python train.py --n_kv_head=2 --head_dim=64 --init_std_up=0.0358 --lr=0.00684 --warmup_steps=200 --train_tokens=228400000
Each number is 200 + 40 x the weight over its row's rms, rounded and kept within 0 to 999. Layers, rows and columns count from 0. The size before them is the row's rms in percent of the matrix's.

# up: layer 6 MLP up, 640x160, rms 0.151, rows 285-294, columns 0-159
# down: layer 6 MLP down (transposed), 640x160, rms 0.102, rows 285-294, columns 0-159
up285,097,130,181,159,277,168,176,175,230,228,244,152,237,144,203,249,262,206,239,272,141,207,219,242,180,154,247,172,220,200,199,225,229,185,174,170,166,278,125,213,166,204,161,207,175,131,189,169,252,275,225,184,189,254,193,227,194,285,230,207,195,256,247,141,187,147,226,268,185,153,228,241,251,136,232,177,192,165,190,159,204,196,143,221,270,181,164,268,258,177,196,196,270,218,150,192,167,174,201,176,225,166,213,173,220,245,236,230,146,235,138,177,150,256,129,179,244,168,121,216,176,178,200,263,168,143,223,221,184,194,204,115,217,208,171,197,289,222,171,262,219,167,205,240,136,184,219,158,126,227,197,228,239,172,192,149,202,246,137,177,202
down285,094,246,188,243,207,171,193,170,172,261,195,208,157,242,195,166,231,232,153,138,175,258,241,239,231,223,200,176,159,215,201,238,192,195,202,237,225,148,189,222,204,94,125,200,194,169,193,197,257,143,212,214,182,194,271,215,173,160,173,259,309,195,151,219,189,223,165,271,278,239,160,198,214,224,162,219,167,166,190,203,243,202,157,154,191,221,122,163,152,275,166,188,189,166,165,231,161,145,186,178,172,204,187,202,216,198,162,127,241,177,191,197,259,151,194,156,251,206,178,168,216,203,205,210,221,162,271,127,222,206,255,278,167,121,118,223,196,258,235,245,254,329,216,249,171,204,248,185,181,206,190,230,188,177,257,261,124,195,182,197,140
up286,098,249,190,195,222,121,241,186,210,216,178,251,177,176,143,265,233,199,204,236,198,189,203,238,183,238,245,227,196,194,220,230,197,232,234,202,159,212,220,267,191,210,205,230,184,270,180,162,186,233,294,255,190,205,120,196,195,215,173,252,318,219,270,238,168,190,245,145,192,187,157,135,237,193,149,188,225,155,182,185,229,193,201,206,247,172,238,233,200,175,148,229,221,206,188,222,149,158,195,188,130,192,252,224,185,166,194,223,151,179,208,234,166,200,164,227,166,245,207,206,198,116,203,299,193,208,205,307,210,215,113,257,224,152,161,215,199,185,190,228,162,198,202,95,223,90,251,141,197,236,161,261,141,223,221,98,151,249,204,243,223
down286,098,206,246,157,284,143,210,142,143,253,256,114,176,157,212,169,278,220,197,228,248,146,162,147,183,188,223,208,275,221,181,162,248,168,254,195,177,192,206,230,253,186,117,186,162,209,214,210,191,194,245,243,219,178,219,227,185,221,157,181,230,148,269,131,213,126,218,246,132,193,177,185,206,162,207,216,131,209,190,177,138,138,159,206,148,182,151,249,218,235,221,224,149,224,216,206,213,202,160,215,241,196,141,199,182,218,197,228,182,276,225,186,178,306,230,233,242,208,268,207,179,121,175,171,197,112,232,177,172,233,143,152,252,205,173,246,209,262,160,168,157,257,211,247,227,208,253,245,294,169,159,203,223,202,181,251,219,198,257,149,205
up287,119,213,184,201,181,174,250,238,160,220,167,217,229,203,205,229,202,197,263,179,241,256,279,204,136,214,186,227,221,203,226,200,206,202,264,187,290,304,162,153,179,113,188,169,157,161,282,208,211,193,194,196,165,231,132,197,158,176,216,189,181,222,270,223,135,214,172,221,175,162,141,200,223,157,190,179,183,183,246,169,175,221,227,146,134,217,194,216,183,214,244,130,207,159,151,174,176,203,237,296,231,199,246,198,139,201,211,140,148,303,191,193,195,175,144,303,177,200,235,228,230,241,127,152,169,186,206,132,181,204,221,168,263,149,198,230,222,276,175,181,192,307,215,272,130,183,247,174,250,188,155,134,199,179,209,214,157,198,205,207,223
down287,109,169,270,179,215,259,223,222,194,179,118,182,143,221,285,182,207,156,246,155,200,145,293,172,229,248,256,168,183,240,171,244,225,237,264,189,216,152,215,188,224,140,223,99,216,92,218,235,256,231,173,154,185,180,160,186,269,169,198,259,223,226,222,206,244,203,175,131,183,201,122,233,184,175,202,211,206,203,204,153,209,218,203,198,194,164,156,162,215,207,210,160,172,170,163,165,164,205,279,188,223,237,212,220,195,176,191,271,153,178,215,248,181,152,250,126,198,219,243,142,193,253,131,236,179,183,242,129,246,170,166,178,275,257,189,178,141,181,183,170,260,269,250,166,172,177,143,208,184,208,206,229,220,264,290,204,226,179,240,224,163
up288,099,197,190,229,227,189,254,170,210,212,180,160,208,253,138,177,210,200,178,238,130,171,227,167,131,195,156,228,181,252,223,174,204,231,192,221,247,216,222,154,216,184,111,195,118,210,201,243,176,114,146,189,185,272,182,229,182,221,269,207,197,145,241,280,163,216,274,238,271,150,112,174,160,218,240,239,208,205,174,178,135,294,173,236,202,188,172,206,216,209,180,264,207,236,196,173,150,219,207,187,239,171,149,183,200,229,223,198,251,272,149,170,177,244,232,171,274,234,242,200,172,177,201,233,146,184,209,171,181,288,224,138,152,220,264,179,225,140,170,126,110,282,198,180,218,137,195,180,212,269,209,171,187,235,275,186,213,240,206,151,200
down288,107,171,169,201,187,183,180,241,170,202,156,136,169,223,231,206,141,248,203,122,283,248,219,256,197,178,255,192,255,164,270,219,195,187,255,175,247,204,140,267,115,185,296,283,224,214,240,181,133,206,210,181,175,169,211,143,246,259,134,247,208,182,144,175,145,203,213,197,255,234,195,202,163,160,231,187,250,232,166,162,149,263,164,185,146,184,215,227,242,192,162,168,177,214,206,145,235,134,171,266,215,179,216,258,206,211,215,222,205,203,164,214,264,183,218,162,237,227,235,124,234,194,242,204,205,189,141,270,195,197,176,270,211,161,128,207,220,232,172,177,259,161,193,252,180,202,258,225,117,172,264,183,190,212,185,220,119,190,229,132,149
up289,084,233,186,206,209,208,207,200,238,158,191,184,195,200,254,205,222,218,85,192,276,243,260,262,228,201,214,176,248,225,221,172,221,145,224,213,183,157,198,238,234,227,168,251,247,260,158,230,214,199,191,199,224,202,98,183,197,152,174,215,187,257,171,211,198,183,164,220,225,283,234,189,202,242,170,184,149,191,180,252,193,176,272,155,235,182,215,150,278,92,198,180,199,217,225,193,111,212,201,148,166,191,190,98,247,224,153,148,185,158,176,201,188,156,108,193,219,195,251,223,274,218,262,167,208,207,209,227,280,222,238,157,117,214,158,228,219,174,292,181,150,132,231,171,200,214,297,207,233,178,208,227,257,164,244,213,129,184,202,185,190
down289,083,108,145,152,218,141,210,196,237,206,151,236,200,198,172,264,205,179,297,174,194,212,203,208,203,160,162,208,155,187,198,223,220,214,196,204,192,289,152,229,210,156,209,132,224,188,233,180,185,164,244,79,198,236,164,210,199,261,295,207,216,158,234,197,213,197,224,177,257,193,248,234,247,167,182,217,231,218,224,123,221,232,221,217,182,179,143,181,162,233,204,266,209,199,229,208,229,143,180,187,268,112,195,230,140,243,177,206,167,202,215,213,204,250,295,270,231,175,254,194,159,136,142,139,172,199,211,171,145,205,256,256,252,256,183,187,170,212,210,236,233,231,184,205,206,303,135,228,182,210,140,153,200,232,107,182,160,166,183,187,260
up290,084,172,228,214,274,231,227,180,234,125,228,193,152,135,207,157,233,310,188,183,258,285,203,154,184,146,218,171,88,169,199,156,150,218,210,210,135,123,221,288,211,317,207,231,168,219,235,225,233,155,187,201,124,181,207,232,254,252,215,173,239,187,193,260,225,168,236,260,243,245,230,234,222,221,203,278,196,275,235,155,195,229,201,196,221,186,275,192,164,161,144,204,231,175,191,180,167,201,242,161,205,136,207,174,243,189,149,127,201,208,197,163,182,198,244,133,228,236,229,146,164,252,205,195,214,182,201,166,220,127,222,197,157,81,245,222,213,218,259,208,204,210,186,183,199,203,225,186,245,171,219,224,184,183,192,212,209,194,261,157,197
down290,089,230,243,194,190,203,224,191,221,338,172,180,243,227,123,169,136,204,195,164,175,233,225,278,221,211,158,225,264,127,188,196,210,184,260,158,213,242,168,189,159,208,274,165,202,176,224,197,191,156,192,192,242,143,177,256,190,184,211,198,234,227,158,182,249,231,227,136,245,159,134,200,212,237,282,217,207,220,189,179,215,195,250,220,181,209,165,198,211,237,175,178,135,162,214,205,211,176,197,194,225,259,294,187,190,178,211,170,261,222,143,184,151,175,129,137,259,148,226,232,263,134,255,193,208,181,345,160,165,239,214,176,200,286,195,179,239,192,139,183,195,186,199,128,196,161,198,127,197,234,194,215,147,163,197,216,247,228,171,131,159
up291,100,210,205,188,223,236,204,195,195,194,208,173,139,270,94,235,196,161,163,242,227,239,145,236,125,173,144,109,245,236,217,216,159,227,187,246,197,211,209,216,219,192,248,291,180,274,306,166,227,143,179,190,196,204,216,186,179,151,162,186,206,179,207,250,202,144,231,243,224,186,160,268,206,225,291,156,245,253,179,160,242,132,221,228,175,187,204,145,204,131,151,228,231,178,236,196,182,189,198,184,154,154,240,242,151,210,233,277,215,168,202,264,262,214,207,141,274,210,205,260,220,181,192,103,225,184,231,223,217,184,210,98,255,243,244,238,142,140,224,154,237,198,204,170,200,157,211,202,233,253,184,184,234,208,157,175,156,197,211,141,199
down291,102,258,216,193,154,219,147,176,124,159,233,220,240,215,189,235,189,209,156,236,150,242,180,125,209,215,138,163,215,185,216,145,221,229,182,208,202,224,208,209,225,231,169,169,207,202,233,209,217,281,167,171,235,183,143,173,148,174,142,193,263,202,193,248,222,168,157,218,267,229,235,120,241,259,171,197,194,274,268,140,225,199,216,212,217,138,198,198,124,154,233,254,178,249,196,196,185,216,215,117,194,179,247,164,225,226,180,242,202,222,89,195,118,284,195,196,174,197,207,205,219,244,156,172,210,202,214,281,188,171,199,251,237,153,186,163,202,178,246,135,322,266,170,216,191,199,187,180,217,207,184,218,162,235,157,226,274,264,158,131,116
up292,100,236,247,196,229,140,263,210,264,187,158,134,246,204,139,229,257,194,212,195,203,206,220,99,244,211,217,257,163,181,249,209,185,93,177,183,135,245,255,235,221,243,167,164,199,207,205,232,144,252,295,163,168,181,154,157,250,238,206,188,183,161,213,191,134,175,195,173,228,210,155,215,195,178,202,230,210,247,267,217,231,219,227,157,184,204,291,177,274,230,142,115,235,146,231,219,213,198,193,197,199,169,193,161,194,192,167,204,230,275,229,241,210,151,233,200,161,197,218,285,168,122,177,247,191,217,164,158,177,212,301,168,195,134,204,282,229,196,240,203,202,190,169,236,200,166,202,251,129,168,233,184,224,198,185,245,193,121,229,275,189
down292,096,159,178,190,240,188,120,208,161,155,265,168,236,171,132,123,176,193,176,213,179,155,180,201,197,223,193,212,292,148,232,138,213,233,171,227,231,211,126,193,171,221,209,134,240,134,215,225,250,207,162,155,157,228,229,198,108,179,211,161,305,162,230,228,234,224,228,162,198,144,198,174,259,157,214,159,172,170,129,135,219,244,206,156,226,139,223,205,211,211,188,163,180,172,205,233,145,246,152,232,209,195,223,164,276,233,228,220,195,107,168,213,228,224,142,185,299,202,159,276,214,221,203,224,194,245,184,234,263,186,189,252,202,165,213,121,176,240,224,244,253,235,185,208,173,261,176,240,230,235,170,179,191,238,183,249,225,236,291,180,261
up293,102,228,217,219,196,177,195,188,133,250,242,200,264,153,171,193,200,122,209,286,267,120,236,178,226,198,220,179,156,169,223,171,173,241,208,167,164,203,191,178,278,188,197,155,183,260,192,159,230,250,240,233,146,190,249,197,213,186,184,170,212,230,156,270,318,113,251,159,232,153,225,178,214,188,195,187,129,214,212,222,222,209,165,243,164,156,229,87,225,182,121,200,205,189,256,203,160,161,194,214,206,160,202,152,155,213,188,181,187,207,258,224,212,256,224,141,181,239,206,197,220,134,140,222,226,236,248,251,264,218,209,101,226,207,268,260,196,211,248,245,209,193,206,179,212,277,155,246,272,193,211,132,205,245,195,166,191,203,184,170,120
down293,110,242,146,255,255,219,181,128,200,160,165,145,193,164,212,226,217,184,173,143,107,222,197,228,155,227,187,267,232,290,190,206,245,237,160,234,209,155,148,234,218,177,205,168,248,155,188,242,177,186,287,162,212,218,163,196,201,204,125,213,161,243,213,180,200,243,160,216,190,171,249,194,203,237,254,199,249,211,216,187,186,207,142,175,261,244,178,268,183,165,276,202,182,219,213,175,220,184,187,213,242,180,230,265,251,235,148,268,160,199,210,222,240,205,211,109,211,213,185,104,220,165,186,213,246,181,251,160,253,149,256,195,195,127,126,102,175,293,226,196,208,280,182,252,177,209,233,233,189,144,173,149,154,174,161,218,250,192,136,166,191
up294,094,253,185,202,208,244,174,263,201,207,267,146,270,143,232,203,153,150,191,219,179,285,177,239,165,293,167,233,270,173,186,210,244,273,207,188,132,175,168,238,176,136,160,201,181,140,229,228,136,208,209,134,145,186,201,184,193,241,195,123,210,244,222,254,220,201,228,233,270,184,172,202,161,200,268,94,193,169,118,160,251,281,264,259,211,225,184,215,210,212,209,238,227,173,197,183,254,230,219,164,177,275,297,154,179,158,171,191,133,216,188,119,198,222,184,234,264,187,229,225,153,209,246,177,202,190,169,184,145,186,223,193,163,214,158,216,194,182,221,165,223,174,247,153,179,169,193,211,191,179,243,200,165,311,177,179,188,191,171,154,207
down294,098,185,195,187,231,223,245,198,166,223,188,207,215,199,197,194,219,192,164,208,190,258,257,199,233,227,235,216,249,214,170,139,156,161,206,216,276,291,186,207,146,243,255,212,147,165,242,190,132,179,259,175,173,235,289,181,160,184,193,143,153,232,167,230,203,183,200,197,157,114,209,233,190,152,156,253,185,276,177,208,232,140,175,103,249,213,152,222,143,209,233,172,186,202,216,257,170,254,168,198,275,214,166,276,229,190,163,212,199,236,187,193,147,130,212,129,221,235,266,174,287,173,190,181,152,194,228,119,224,174,296,138,113,173,245,233,231,171,235,224,247,190,229,182,244,159,251,196,123,200,226,147,196,144,205,207,244,246,215,207,185